{
  "head_dim": 64,
  "hidden_act": "squared_relu",
  "rope_theta": 10000.0,
  "bias": "none",
  "beta1": 0.9,
  "warmup_steps": 204,
  "final_lr_fraction": 0.0,
  "batch_tokens": 32768,
  "max_steps": 4746
}
Each number is 128 + 32 x the weight over its row's rms, rounded and kept within 0 to 255. Layers, rows and columns count from 0. The size above them is the row's rms in percent of the matrix's.

# layer 3 attention value, 128x160, rms 0.0712, rows 94-115, columns 0-159
size [ 86  87 105  91  79  91  83 100 127 101  86  91 114  87 125  84  96 105  87 101 100  97]
[[ 86 152 125 124 120 121 149 117  92 122 131 121 117 120 139 149 102 137 195 149 135 147 107 175 131 170 193  28 127 121 158 137 105 108 116 158 162 113 165 168 125 147  79 140  99 128 108 108 142 133 108 160 192  98 121 116 137 124 120  54 170 180 132  71 137 136  91  88 149 158 127 111 129 109 102 149 150 151 201  70 136 105 152 151 141  55 100 159 110 141 131 102 186 131 146 171 121 116 117 112 152 182  93  51 185  53 121 134 149 126 110  83 152 146 109 107 108 143 145  82 162 104 196  50 162 118  78 180 142 165 103  92 182 119 138 158 173 176 145 150 111  89  81 146 131 156  91 115  98 135  98 143 116 121 107 109 142 138 141  96]
 [133 125 120 118 131 168 105 110 202 123 140  90 142 198 169 110 145  85  97 147 144 109 104  65  93 121 113 158 117 126 169  84 102  90 155 134 111 113 147 133 114  87 100 119 149 126 111 182  82 137 167 143 205 115  71  82 111 112 125 125 113 147  67 198 142 179 134 137 118  91 103 117 176 139 156 219 147 123 147 134 141 175 109 155 158 137  89  42 102 103 132 127 129  88  63 165 170 154 107  90 119 104  74 132 131 166 114 135 139 179  90 101 111  93 135 118 118 119 127  95 114 155 139 104 116  87 131  98 160 185 142 124 100 151 103 103 139 126 132 130 122 170 120  99 133 114 159 156 136 152 146 131  57 139 163  78 186 232 135 131]
 [146 164  76 166 116 215  52  79 137 160  67  89 138 124 121 126 219 158  93  84 143 134  73 122 135 180 126 172 138 140 121 166 149 159 116 128 141 151 144 107  65 140 148 123 145  73 124  74  91 141 130 107 100 156 113 146 139 112 121 153 177  96 138 154 148 133 146 140 109 105  87 136 125 127 137  61  89 104 147 130 160 139 128 119 154 170 102 174 125 140 160 147  98  95 157 106 116  65 159 170  99 193 108 145 145 141 163 120 136 116 120 133 140 137 100  62  95 181 145 159 169 127 181 129 100 164  67  99 165  84 124 122 110 198 142 155 100 146 151  65 142 120 123 113 130 164 163 156 161  76 137 141 104  58 142 124  74 116 138 153]
 [129 168 136 129 145 114 150 135  74 168 190 175 115 131 102 132 127 114 133 113  98 123 126 171 159 122 141 136 103 118  85  97 118 179 120 153 156 127 158 118 125 111 160 129 150 157 135 124 111 124 150  92 161 127 131  93 141 172 101 127 127  80 148  92 127 111 145 177 118 134 131 119 149 106 149 130 114  24  67 113 120 176 136 105 167 160  69 122 126 122 111 154  66 160 114 125  80 139 168 114 140  48 134 159  62 207 189 129  78 104 142 147  98 106 106 197 138 138  95 189  76  93 146 204 176 142 200 100  82 106 103 135 138 116 120  68  92 122 110 104 156  92 166 145 144 131  72  82 133  98 171 137 100 193 129 101 127 140 137 138]
 [192 101 143 172  77  69 130 117  99 133 112 133 136 103 131  66 178  21 190 134  85 122 114 121 118  95 145 182 139 161 102  66 136 161 165  78 127 202 124  71 124 141  75 136 140 180 185 111 183 119 115 106 147 140 117  72 145  99 102 151 121 136 116 111 120 156 130 118  85 111 135  69 152 125 130 127 100 151 137 155 112 131 111 126 103 143 177  93 144  97 129 139 110 129 100 122 166 167 149 145 103 104 140 151 172 192  78 126 102 147 156 140 107 139 100  96 145 121 114 111  94  73 128 150  83  90 127 182 121 125 119 154 111 109 161  82  87 132 122  96 111 198 102 167 117  50  97  94 147 160 132 107 155 145 144 146 115 171 198 159]
 [159 135 140 150  69 168 127 119 184 115 135  59 158 107 140  99 118 117 141 126 139 157 134 144 138 108 139  80 156 170 155 107 123 144 146 179 173 143 136  69 160 128 118 158 119 102 129 140 107 119 114 108 116 110 115 114 145 119 152 120 182 182 103 133 121 183 116 139 128 136 165 121 167 145 103 106  94 163 118 129 111 105  99 114 116 176 180 155 161 149 151 165 149 219 177 152 140 134 177 126 141 116 115 130 120 116  66 131 121 100 121  62 143 203 139 157 144  60 133 101 121 126 207 180 175 175  99 158  89 137 112 114 132 180 148 160 132 152 150 123 130 138 104 120 124 123 139  73 177 109 145 142 232  55  92 117  82  99 149  35]
 [104 167 159  68 158 110 152 139 135 137  87 104 161 150  80 146 157 130 200  97 187 145 105 168  93 153 148 127 106 139 106  78 167 219 118 126 105 151 115 143 110 133 183 105 142 119 100 184 107 128 158 142 171  68 146 118 179 119 160 100  38 138 136  69 129 153 113  99 179 126 113 120 129 137 186 113  88 141 184 119  92  96 128 146 172 162 124  91 143  95 104 116 126  87 148 132 118 160  95 184 108 115 189 131 181 153  69  93 147 123 125 130  61 154  74 119 136  89 132 105 124 148 119 121 102 148 115 139 122 157 139 155 125 124 117 159  72 179 171  89 114 166 143  66 133 120 154 144 172 121 121 161 145 100  97 113  94 202  89 131]
 [152  86 116  71 135 122 155 158 216  89 122  77 122 138 142 155  89 173 186  88 143 121 123 166 134  94 120  93 121 138 136  43 158 170 129 108 112 184  84 123 129 142 129 101 114 159 104 168 128 129 125 172 134 126  83  87 190  63 141 153  80 153 101 128 128 148  93  95 102 157  76 213 114 152 115 164  80 129 137 157 146 144 115 134 121 130 159 201 150 114 106  88 132 116 138 125 123  77 179  88 128  65 139 107 127 144 106 120 132 132 102 103 205  82 199 150 176 108 132  83 151 167 123 195 115 121 142 172 171 139 141  96 163  99 105 118 103 174 189 116 144 161 142 103 138 137 130 131 107 125 104 139 143 176  81 147 104 118 140 142]
 [147 141  82 150 118 166 152 168 138 117  66 125 148 160 115  76 140  75  38 119 115 128 136 146 117 131 140 125  69 132 196 179 104  62 118 104 134 102 115 124 120 119 114 123 147  79 151 167 147 127 160 135 103 138 139 130 110 139  96 136 131 127 151  78 133 157 155 100 134  76 149 126 136 125 138  81 106 172  81 200 138 184 142  62 159 141  77 140  82  58 134 161 105 162 122  51 136  96 153 183 156 123  70 132 138 138 119 125 102 179 143 123 149 181 146 123 135 144 127 112 133  78 169 148 133 123  68  83  75 133 123 155 111 139 158 139 132 138 139 171 127  63 220 121  86  51 172  83 162 104 113 118 122 123 144 127 147 148 140 134]
 [129 142 119 113 160 117  90 149 165 165 110 128 131 131 125 105 175  71 152 195 150 160 108  77 180 144 157  80  93 124 150 137 167 121 101 125 120 156 151  95 131 174 149 158 147 104 163  99 152 128 121 102 102 172 134  88  78 161 124 171 160 105 133  94 139 111 122  94 118 116 148 115 149 115 165 116  92 169  19 134 168 161 121 128  89 169 111 178 127 145 154 160 121 138 174  81 108  85 146 112 103 154 114 157 117 138 140 157 115  96 116 186 139 129 126 140 107 106 105 122 118 105 168 230 133 139 111 141  69 166 121 152 172 175 144 169 114 124 171 103  97 130 202  77 126  94 184 108 167  93 160 149 161  96 185 142 104 155 205  71]
 [143 108 131 128 139 153 155  96 134 132 123 114  93 169 150 187  82  79 145 216  89 132 111 129 137 162 217 126 117  99 121  57 100 106 151 163 143 172 186 143 169 142 128 184 147 143 119 126 185 131 131 104 101 113 119 118 114 117 129 187 123  71 146 101 132 118 111 116 143 109  72 156 150 135 182 167 157 130  86 123 141 160 149 154 125  58  80 131 140 122  86 131 154 106 133 101 126  62 162 104 103 173 151 142 142 173  91 152 143  64 145 141  79 142  88 103 131 165  71  91 154 154 146 112 116 170 156 123 145  94 130 129 144 132 119  95 105 119 217 129 118 192 159 141 112  67  64 134 173 156 114 122 134 119 180 128  88 180 138 170]
 [172 147  83 137 168 125  99 120 140 152 125 122 108 110 132 105 118 132  89 165 129  89 152 116 185  91 166 161 100 146 105 120 105 162 105  75 118 144 107 109 133 159 115 197 199  26 141  86 129 124 132 150 157 164 151 107 163 155  87 127  62 164 110 145 124 115 121 145 137  53 145 160 120 143 139 110  83 126 119 163 163 129 173 106 187 188 116 146 167 155 134 146 145  88 170 113 142 123  60 195 125 133 161 122  89 130 141  97  74  93  85 126 152 131 131  72 139 160  98  97 133 169  92 130 111 133 100 136 170 117 155 141 157 150 138 109  89 131 117  76 106 106 187 144  92 140  96 149 156 113 123 201  91 121 146 206  53 149 163 141]
 [175  89 140 136 147 127 122 131  54 118 113 115 152 171 131 107 177  65 133  79 130 147 189 182 111 117  81 108  27 131  99 136 181  82 106 143 116 125 132 150 150 112 145 142 152 101  96 145  99 115 117 119 170 186 139 155  46 156 136 193 105 142 169  87 116 112 109 111 110 146  75 127 152  93  93 116 102 131 144 102 128 164 145 121 140 123 125 109 112 140 110 108 137 107 142 101 118 114  80 171 181  54 102 114 104 175 116 118 103 122 158 123  79 170 117 115 134 125 112 100  95 137 104 185 179 155 147 117  92 152 117 172 128 171 139  88  87 164  74  86 104 114 120  93 102 197 128  98 179 110 111 124  54 159 196 140 117 177 148 146]
 [106  93 120 179  94  29 167 130  93 124  85 126 118 141 106 152 161  93 110 107  81 113 127 129  82  86 103 129  92  90 133 143 160 133 114 135 152 173  73  75  93 124 123 130 155 124 107  53 149 130 124 111 126 184 177 150 159 153 101 184 192  94 166 112 125  96 172 137 101 148 118 119 113 128 118  63 149 138 143 152 134  98 111 152  54 115  66  95 104  56 123 107  65 107 162 112 159  83 135 124 110 128 123 109 181 187 159 108 182 190 120 124 156 162  97 123 138 150 106 175 121 106 127 153  82 114 112 123  96  56 138 132 115 127 192 105 155 116 105  79 122 106 101 106 140 166  69 137 114 149 136 112 139  84 155 161 128 146 112 174]
 [ 61 150 155 109 113 160 104  76 147 118 172 160 140 104  93 130 140 173 164 128 138 132 110  99 102 108 180 104 101 130  37  66  84 112 111 140 121 171 100 121 140 189 119  90  87 177 156 121 109 114 119 186 152 120 155 151 112 169 111 162 136 151  71 174  96 188 128 135 144  87  93 168 143 159 146 107 107 100 156 103  95 127 118 207 151 162 145 158 130 136 126 184 157 106 112 152 197 164 101 127 150 138  99 112 158  96  80 138 184  93 136 123 103 126 138 167 136 103 132 117 123 132 151 109 117 155  74 127 136 143 123 126 155 127 201  77 190  64 128 148 104 106  27 176 186 153 119 146 115 155 115 112 138 130 121 100 136 113 138 176]
 [144 148 117 100 104 167 100  29 116 140 167 146 140 104 121 143 173 110 158  87 130 154 102 113 123 164 120 140 121 115 116  66 115 154 199 106 118 225 141 124  73 113 131  73 118 123 130 147 102 125  92 125 188 115 173 128 142 129 111 131 148 103 139 132 128 179 116 114 119  79 138 108 184 123 121 159 139  96  74 165 169 151 163 148 105 135 106 177 153 135 152 134 107 126 133 109 186 103 162  96 139 148 133 141  95 131 110 117 124 112  81 117 152  82 165 185 154 101 162 132 146 104 139 107 209 124 144 125  95  69 119 126 133 129 184 109  58 110 149 111 134  71 145 124 190  93 143  74 126 108  73 137 154  73 201  62  98 166 144 176]
 [106  91 134 142 140 137  94 152 136 124 109 145 127 112 102  74 177 112 113 135 131 145 148 134 120 142 160 212 177 160 124 176 125 141 101  93 142  84  93  40 149 141  80 148  77  93 194 152 130 147  58 131 170 126 118 215 133 137 167 134 158 145 114  94 148 154 135 147  67 122 125 183 145 117 105  88 124 149 118  93  96 109 104 173 132 166 168 152 132 130 204 133 168 166 148 113 121 167 143 154 139 141  91  90  87  66 114 145 108 132 201 160 118  64  95 128 144  95 162 122 160 108 159  89 178 111  97 170 193 204 134 166  82 144 102 121 126 172 156 146 141 102 115 145 116 150 175 131  96 121 161 114 114 159 113 141 103  87 131 136]
 [106 161 105 119 108  65 139 144 130 141 178 178 141  90 121  76 203 121 109 135 183 182 134 103  95  69 114 153 159  93 135 152 111 152 150 103 110 138  98  87 168  83 180 105 173 159 117 132  91 132 113 162 174 116 197 132  93 162  86  79 140 146 152 108 136 125 186 177 174 173 127  40  94 153  79 120 134  84  85 107  99  61 150 152 119 164 141 107 119 131 129  92  79 140  81 106 128 156  71 176 112 112 136 125 143  74 118 100 123 142 100 132 135 100 127 166 164  97  79 175 131  93  76 109 175  86 117 130 118  94 125 160 176 106 135 128  89 171 116 147 148 122 111 175 135 175 121 138 114 129 141 128  93 110 148 112  83  75  94 114]
 [135 157 163  84 158 185 150 110  74 125 131 135 114 135 149  87 187 141 136 160 132 132 110  58 159 135 174 126 168 132 151 102 149 162 112 207  99 124 144 203 141 150 102 130 121  94  90 115 134 123 149 130 106  96 125  83  70 130  77 176 138 124 160 188 120 100 122 141 126  94  96 132 121 116 134 109 100 149 131 141 120 224 213  62 145  90  93 154 148 151 138 129 118 179 116 128 132  70  44 105 103 151 104  84 164 107 136 113 141 108 158 108 183 135 142  95 129 117 151 105 153  82 150 186  73 128  97 106 125 172 139 131 114 149 110  96  75 109 108 103 134 155 162 185 135  97 168 191 133 125 161 151 183 129 152 146  97  85 117 114]
 [167  87  95 147 108 127 162  84 137 136  92  93 110 110 173 143 157 115  74 152  84  78 152 126 163 143 151 167 127 122 100 208 117 117 102 140 170  92 139  79  69 138  93 154 146 133 151  70 124 124 112 122 119 155 126 125 140 116 113 101  69 173 113 149 123 157 146 166 157 106 113 102  72 145 117 144 167  75 136  99 176 181 140  92 172 157 131  99 178  98 148 144 118 142 148 152  88 136  79 169 142 153 125 139 163 110 108  82 147 161 113 160 179 141  76 102 116 147 164 135 151 131 160  96  89 183  80 113 153 121 123 119  62 149 177 137 120 137 136 156 178 141  81 142  78 171 136 161 134  80 221 170  90  70 157 128 186 163 157  93]
 [ 49 157 126 109  58 156 155 152 118 134 103 149 174 148 116  41 142 109 108  93 105 116 121 115 127 118 126  75  84 144 122  88 146  69 143 105 148 117 106 144 157 172 131  79 105 124 138 120 174 100 144 149 141 142 113 119  86 123 110 156 140 161 101 155  98 161 143  88 169  92 127  95 144 156 146  86 114  97 144 139 110 109 134 159 170 121 115 137  80 149  91 215 148  82  66 156 208 130 114 140 171  80 141  84 130 106  55 162 154 100  63 153 138 117 173 120 130 137 161 103  97 145 121 124 106 136  99 115  84 110 119 110 123 121 185 103 191  36 143 192 108  63 147 154 124 138 107 132 144 164  79 134 131 144 164 100 122 165  97 125]
 [124 135 130  25  69 187 160 168  91 122 179 132 128 110 109  99 145 128 108 157 147 131  55 111  99 111 141  81 115  83 180 148 119 116 163 116 112 140 160 167 114 118  89 165  89 119 102 202 140 125 145 145 130 133  97 115 140 129 127  65 159 118 175 113 127  80 105 106 131 120 147 141 123 126 122  99 113 101 135 208 157 118  83 166  56 135 135 109 151 124  90 118 174 141 133 158 131 107 138 101 174 123 100  79 162 112  66 146 187  94  43 119 120 105 114 130 135  78 189 117 126  86 172 173 132 125  97 119  71 111 128 132 185  56 115 126 111  98 132 166  88 101 136 178 156 144 105 122 137 112 122 117  92 122  54 154 106 114 153 155]]
# layer 3 attention output (transposed), 128x160, rms 0.0643, rows 94-114, columns 0-159
size [ 91  83 110  91  80  89  78  98 121 104  83  94 125  83 141  82  98 107  86  96 117]
[[119 156 147 140 106 126 143 129 112 136 193  97 153 137 141 106 122 110 119 120  93 128 164  73 143 104 140 164 133 127 118 145 133 111 153  90 149 135 112 128 150 190 120 128  98 145 136 149 131 156 156  62  80 151  86  50   0 154 164 134 124  72 147 168 120 104 157  84 146 117 126 159 161 138  77 117 137 114 120  91 152 164 137 148 163 138 186 180 114 152  79 162 101 167 126 118 152 137 182 145 121  76 154 139 125 107  93 119 108 166 114 166 142 136 124 115 149 140  84 151 113 133 132 173  87 122  89 165 114 146 138 192 105  82 168 158 141 179 141  76 142 126 144 130 129  51 165 124 184 137 133  23 164 142 141  84  90 161 128 128]
 [170 113 108 155 139  71 129 134  94 156 163 129 101 140 174  77 114 133 164 153 131 189 184 114  93 161 103 152 159 131 171 147 153 135 109  76 141 162 138 134 124 140 124 141 121 179 131 141 124  87 125 135 118 127 140 103 129  77 126  82  69  84 189 126  75 137 179 143  81 103 189 119 124 122 106 183  61 123  86  96 113 149  84  73  96  84 149 157  91 143  82  71 168 172 110  90 130 149 121  81 122 118 154 109 124  92 141 205 124  71 101 110  51 136 131 117 127 110 150 142 128 121 113 118  82 137 124  78 160  89 152 128 151 127 101 170 111 109 203 122 156  51  92 103 115 144 117 123 123 154 115 111 118  99 111 177 170  83 192 143]
 [126 130 126 140 129 121 132 144  92 143  99 172  94 181 122  97 139 124 135 139  99 182 217  94 118 105 156  85 167 112 108 131 130  75 114  80 106  72 148 140 170 133 102 103 129  93 125 153 112 219 112 113 196 162 102 159  86 160 107 188  71 149  69  91 130  96 105  91 103 110 173 127  97 116 150 108 100 111 103 147 102 184 132  68 199 127 109 147 134  99  98  94 137 113 132 130 184 152 125  98 151 132 118  66 109 170  73  92 111 129 122  95 138 168 207 178 145 103  90 106 127 112 143 102 102 130 100 121  89 155 167  92 190 163 144 157  97 115 151 122  79 121  88 189 124  80 154 165 129 130 101 124 161 119 120 111  96 124 166 131]
 [ 67  96 134 102 158 148  78 100 128 143 122 153 128  84 105 164 101  59 111 173 145 112 158 154 187 111 101  99  79  67 102 175  91 156 126 121 100 104 181 167 151 114 160 139  86  82 111 197 149 179 152 227 103  93  83 156 159 119 120 122 122 129 161 123 178 128 124  98 152  92  90 141 129  62  95 168 161 125 126 142 133 152 109 108  45 175  63  95 103 147 163 108 138 124 123 129 105  71 101  78 145 182 135 145  96 139 141 113 148 149 131 125 129  86 136  99  79 118 155 125  97 149 116 158 149 142 152  92  84 130 111 175  97 136 178 145 147 127  46 132  77 144 139 123 143 142  78  93 146 132 124 133  99 129 104 172 118 120  87 112]
 [ 92 169  48  36 133 184 161  97 144 144 160 136 133  98 117 181 163 157 128 119 116 134 160 167  85 147 111 121  89 123 149 121 105 125 110 165 138  90  86 149 108  94 144 147 158 152 124 100 100  17 121 143 163  91 162 126 206 118 124 100 180 109 169 125  95 169 102 166 114 134 101 142 115 144 164 157 143 144 156 150 141 122 138 169 112 123 132 154 128 130 157  84 135 135 164 143  97  56  84 123 137 171 127 138 117 125 202 204 117 115 192 174 166 142 173 151  92 131 155 143 132 125 156 119 123  71 134 147 119  72  84 121 146 178 118 155 117 148 100 181 137 104 135  96 175 188 158 120 126 143 150 165  91 104 135 141 159  77 157 128]
 [140 125 137 126 113 181 158  93  94 135 114 116 124 126 108 161 170 134 143  98 153 102  90  84 158 118 133 113 141 138 121  92 174 161 121 103 142 102 153 141 158 138 146 114 149  79 159  72 145  25  82  93 142  95 130 129 108 141 180 175 133  87 107 232 160 110 113 151 155 159 136 137 132 166 137 126 161 107 118 203  75 129 119 149 174 135 111 127  91 124 110 162 132 111 112 107  67 108 144 136  82  92  98 117  90 106 111 161 125 153 160 195  92 116 135 172 132 159  78 173 126 154 160 158 128  77 104 123 139  96  79 178  77 158 165 171 161 138  94  69 110 137 135 116 178  31 129 188  93 137 129 158 160 136 140 132 118 113  82 100]
 [106 146 157 154  73 120 141 173  96 148 125  70  60 107  54  85 110 144 147 140 156 144 138  91 111 121 121 146 136 139 130 159  88  62 116  98 179 120  95 163 177  73  77 100 235 146 131 144  85  13 125 144 175 112 111 135 134 137  98 125 165 124 156 161 157 110 146 118  92  83 133 129 148 114  97 139 155 129 120 178 129 162 163 136 146 126 160  79 126 135 176 125 109 126 167 105 184 132 145 129 109 154 113 111  53 106 121 132 113 101 161 144 143 102 140 152 135 106 158 180 155 134 115 131 166 132 193  77 147 117 147 151 159 223 142  97 154 122 166  98 133 115 132 111 128 122 116 108  99 174 176 125 111 132  96 150 112  59 140 144]
 [122 148 203 136  61 126 113 154  86 104 177 125  80 127 104 113 113 171 139 106 164 130  56 138 151 141 128 177 209  97 135 165 164  75 128 143 197 109 156 100 121 117 102 134 148 100 116  90 133  89 142 149 176  75 132 153 136  91 134 138 103  76 149 113 102 121 173 150 158 188 118  66 115 134 164 133 124 143 145 108  84  90 143 119 144  90 145  83 145 159  63 136 117 148 143 140 150 145 126 162 159 130 138 121 113  91  81 184 158  84 160 142 107  93 111  90  55  78  57 177 153 134 154 116 149 145 166 138 164 105 123 135 143 216 132  70 165  92 136 101 143 129 161 102 153 100 149 125  98  99  92 120  99 114 178 123 166 119 157 158]
 [134 145  96 165 129 159  62  97 133 127 129 137 147 159 111  89 101 125 145  81  87 156 163 127 131 138 155 165 123 184 144  98 120 154 104  55 127 128 144 161 138 140 126 169 157 112 107  98 149 255 102 141  81 154 156 100 172 126 135 159 155 118  82 150 150 130 110 143  88 136 176 101 103 125 118 110 134 146 134  97 125 129 124 130 102 166 120 141 114 109 158  58 128 137  75 111  75  98 119 133  71 122 186  81 129 145 184 158 109  82 139 127 164 134  43 122 148  94  97  86 136 120 152 156 144 108 115 116  90  99 150 157 104 116 123 143 142  82 146 107 179  91 109 136 200  83 127 112 129 176 202 116 149 127 185 128  97 142 121 121]
 [154 134 102  96 108 149 122 140 141  94 127 168 125 156 128 110 119 176  93  68 122 120 161 139 124 172 119 131 140 147 125 120 120 147 125  74 100 129 179 203 183  94 121 127  93  85 126 124 159 182 127 127 108  93  79 151 120 162 141 162 147 148  77  75 136 153 149 187 105 106 128 141 117 144 149 150 200 134 133 131 128 169 144  78  98 195 151 114 108 171 161 187 131 132 114 104 126  95 123 128 152 109 119 128 134 167  84 153 110 193 146 106 133 153 114 187 133 122  77 108 112 121 132 105 172 125 141 138 153  72 143 149  94 146 177 184 108 200 133 123  88  65  90 215 144  39 130 151 130 220 126 185 131 138 136 154 137  99 147 165]
 [ 88 157 105  55 148 116 161 163  67  63 137 113 140 125  89 104  98 166 103  94 160 125 122 161 137 100 125 187  64 115 158 143 119  91 108  60 138  91 115 174 193 164 123 146  59 119 139 135 141 148 129 180 185 129 142  68 133 128 101 101 136 109 177 108 137 113 179 116 124  92 138  88 109  96 115 149 107 167 109 131 170 128 190  78 153 150 112 161 129 151 145 134 133 131 130 110 164 188 154  99 183 116 108  95  80 128 153 131  98 132 147  34 125 130 156 167  62 175 147 141 138  71 169 100 102 126 147 112 127 143  98 126 143 117 137 134  86 189  62 142 121  84 122 164 147 142 161 124 137 131 163 173 101 104 138 192 153 125 163 140]
 [160  97 135  90 109 118 111 152 138 152 140 185  65 178  96 101 114 104 130  84 135 127  89 152  86 174 142 132 127  89 131 105 108  98  86 145 138 131  95 163  99 123 124 123 160 160 162  96 178 225 129 154 143 109 139 201 154 103 107 133 140 113 153  98  90 172 140 136 134  95 134 100  79 157 182  85  83 139 126 150  97 101 138  96 121 108 104  77 188 113 124  83 105 144 128 102 150  71 168  96 131 210  80 143  92 180  92 113 147  71 111  50 152  92 170 192 144 152 145 148 127  87 183 106 140 116 174  84 142 140  86 123 148 167 137  82 127 146 155 160  73 145 149 115 127 165  94 138  96 170 144 153 110  86 142 121 132 160 155 146]
 [102 133 110 114 169  98  78 163 196 146 155 137 160 141 152 160  70 124 152  85 109  69 141  99  78 126 136 129 127 125  98 157 107 150 117 119 118 117 152 112 147  86 129 159 150 107 134 120 156 107 186 144  77  63 125 122 169 103 165 109 210 139 177 109 154 119 132 110 128  92 124 116 134  62  79 102 158 146 149 130 160 127  93 149  66 125  99  77  48 143 166  52 136 112  86 115 110 110 105  57 128 138 131 154  71  86 157 169 115 133 166 156 141 109 106 117 143 102 198 102 100 135 164  89 155 121 106 131 166 209 146  76 115 150 177 134 136 155  77 134 134 143 104 138 141  79 135  87 133 187 132 124 186 112 171 112 174 125 118 133]
 [ 97 150  69 105 163 172  81 136 196 109 104 108 113 123 116 192  95 147 151 135 105 196 176 181 128 119  75 112 105 122 123 115 146 107 149 100 104  85 100 124 151  94 125  77 110 119  99 151 105 131 145 182 111 176 150 158 196 137  55 161 138 118 119  96 138 139  63  98 116 119 127 130 116 118 111 102  91 147 148 124 177 124  95 120 147 190 195 123 199 160 110  64 134 105 167 194  70 187 110 156  90 145 121 149 152 181 101  94  86 121 130 117 119 140 136  80  97  75 144  91 125 127 130  86 137 123  63 168 119  90 101 101 138 135  97  86 103 143 111 147 144 134 132 134 152  95 189  74 139  79 132 155 138 133 125 112 152 103 174 113]
 [133 133 147 121 118 108 149 114 160 151 102 120  94 138 116 141 132 175  99 147 141 144 117 125  95  81 105  96 114  90 135  90 121 181 114 108 163 123  96 125 131 123 138 146  97 116 125  91 167   0 144 116  76 132 119 136 116 163 171 194 135 148 144 175 126 116 112  76 166 162  72 136  88 110  94  94 182 113 121  88 171 125 138 118 174 120 137 179 144  69 107  88 151 159 158 152 164 135 103 137 123 138 101 182 107 205 185  90 116  84  97 109 130 114 177 134 125 180 153 170 119  97 110 105 101 156 168 163 134 114  97 128 131 118 117 107 133  58 109 148 156 223 144 114 115 160  89 162 157  61 128 189 127 128 105 179 157 114 150 113]
 [171 165 103 143 125 145 130 136  62 154 105 129  65 131 146 183 111 137 132 215 123  78 147  72 144 118 142 145 162 130 151 172 107 144  85 130 121  62 139 114 184 136 142 159 137 150 102 121 166  50 137 146 159 101  79  98  72  94 172 120 109 145 100  68 142 161 111 133 101 164  92 163  80  75 103 127 125 136 161  71  86 179  85 121 142 153  66 123 117 128 141 164 116 129 157  99  73  79 155  92 182  89 143 141 154 167 139 136 148 177 125 111 126 119 155 156  97 134 112 127 128 100  89 163 146 146 168  90 118 106 113 111 144 149 114 139  77 141 143 222  72 178 142 168 132  98 155 109 119 149 166 109 116 143 154 165 148  70 108 116]
 [125 121 137 180  59 155 135  70 127 180 129 141 153 137 169  85 165 143 131 134  72 106 151  93 131 155 121  60 148 132 108 103 112 100 144 121 159 159 148 131  82 149 143 157 157 132 159 137 110 186 195  75  99 181 137 127  79 169 202 182 142 138  79 104 144 164 129 207  71 136 138 105 170 134 174 169 120  81 184 123 149 172 171  99 183 110 175 117  87 102 117 176 109 124  77 134 162  92 118 149 152 151 156 131 139  80 101 126 144 143 147 142 129 135 124 146 152 137  93 129 145 153  73 143 137 129 105 172 117 178 129 135 152 140 184 151 123  48 110 134 162 120  82 122 115  75 120 138 172 145 147  72 147  64 121  97 125 118 149 129]
 [180  32 106 143 150 177 142  80 144 184 112  57 114 110 124 183 154  51 132 180  98 103 105 113 108 180  95 171 161 111 133  82  96 150 171 131 122 140 153  88 158 150 166  98 112 185  77  71 100 108 150 109 125 122 137 107 158  89 170 100 147 150  86  98 139 185  85 121 138 121 121 147 189 146 163 127 105  81 140  83 101 163 106 116 134 141 124  80 154 164 188 158 134 114 130 159 151  88 107 131  92 147 100 161  91 133  96 111 153 146 154 156 149 158 135 120  46 131 189 112 148 149  65 135 176 136 158  94 121 112 165 131 122 132 120 100 103 172 147 133 110 191 168 117  94 162 149  83 113 142 140 124 123 145 136 109 129 171  86 122]
 [119  83 105 130 126 107 157  91 167 132 175 164 110 172 161 156 147 165 166 143 131 106 110 189 158 100 157 152 120 137 130  76 178  91 125 106  77 126 193 136 130 105 135 150  96 135 165 172 153 120  80  95 165 110 122 170  71 106 191  65 132 177  81 127 143 121 120 150 141 142 195 123  95 112  64 116 167 180 110 136 112 119 131 117 121 122 107 123 129  94  60 149 158 137 124 135 159 117 143 178 151  80  97 114  72  39 164 159 103 131  91 144 184 160 137 163 146 171 147 128  93 130 119 111 107 152 129 107 121 129 149  62 136  94 167  56  96 127 135 115  81 151 140 141 172 229 123 151 149 121 152 144 111 166 171 124 147 150 151 103]
 [105 147 127 134 115  99 121  99 108 178  95 114 148 170 117 157 176  83 142 137  80 178 136  87 108  65 132  64 161  94  87 104 121  96  85 145  90 118 147 101 117 173 132 159  78 133 162  90 142 196 172  90 103 162  92 201 136 108  89 190 131 161  82 182  92  94 113  62  27 104 163 138 105 171 171 144  63 133 158 163 108 102 140 139  99 117 137 125 147 109 150  92 117 147 131  50 128 142 126  99 106 157  98  89 123 127 125 154 101  79 100  62  93 134 112 138  75 194 160 127  96  93 162 150 131  94  87 135 152  89 117 119 108 156 114 138 135 125 101  86 110 127 141 105 149 115 110 159 171 112  93 149 162 123 141 147 138 132 150 118]
 [123 125 117 119 112 103 135  65 161 118 119 117 108 137 117 179 114 177  99 118 146 180 158 132  80 115 139 139 107 149 142 119 142 176  90 130 150 149 115 114 130 132 122 168 135 138  70  98 127   4 113 119  51  92 159 114 172 154 155 161 165  91 131 150 112  94 119 111 154 163  78  80  85 123  59 116 188 167 106 124 167 128  93 132 138 112 120 170 203 104 143  63 149 181 125 146 106 123 112 126 100 111 117 175 119 207 227  73 100 100  97 119 170 159 133 118 185 153 131 147  72  90 112 120 135 121 154 133 110 112  87 134 117  98  83  88 149 119 115 126 128 169 145 131 168 148 114 147 116  99 103 178 151 157  89 159 122 108 122 126]]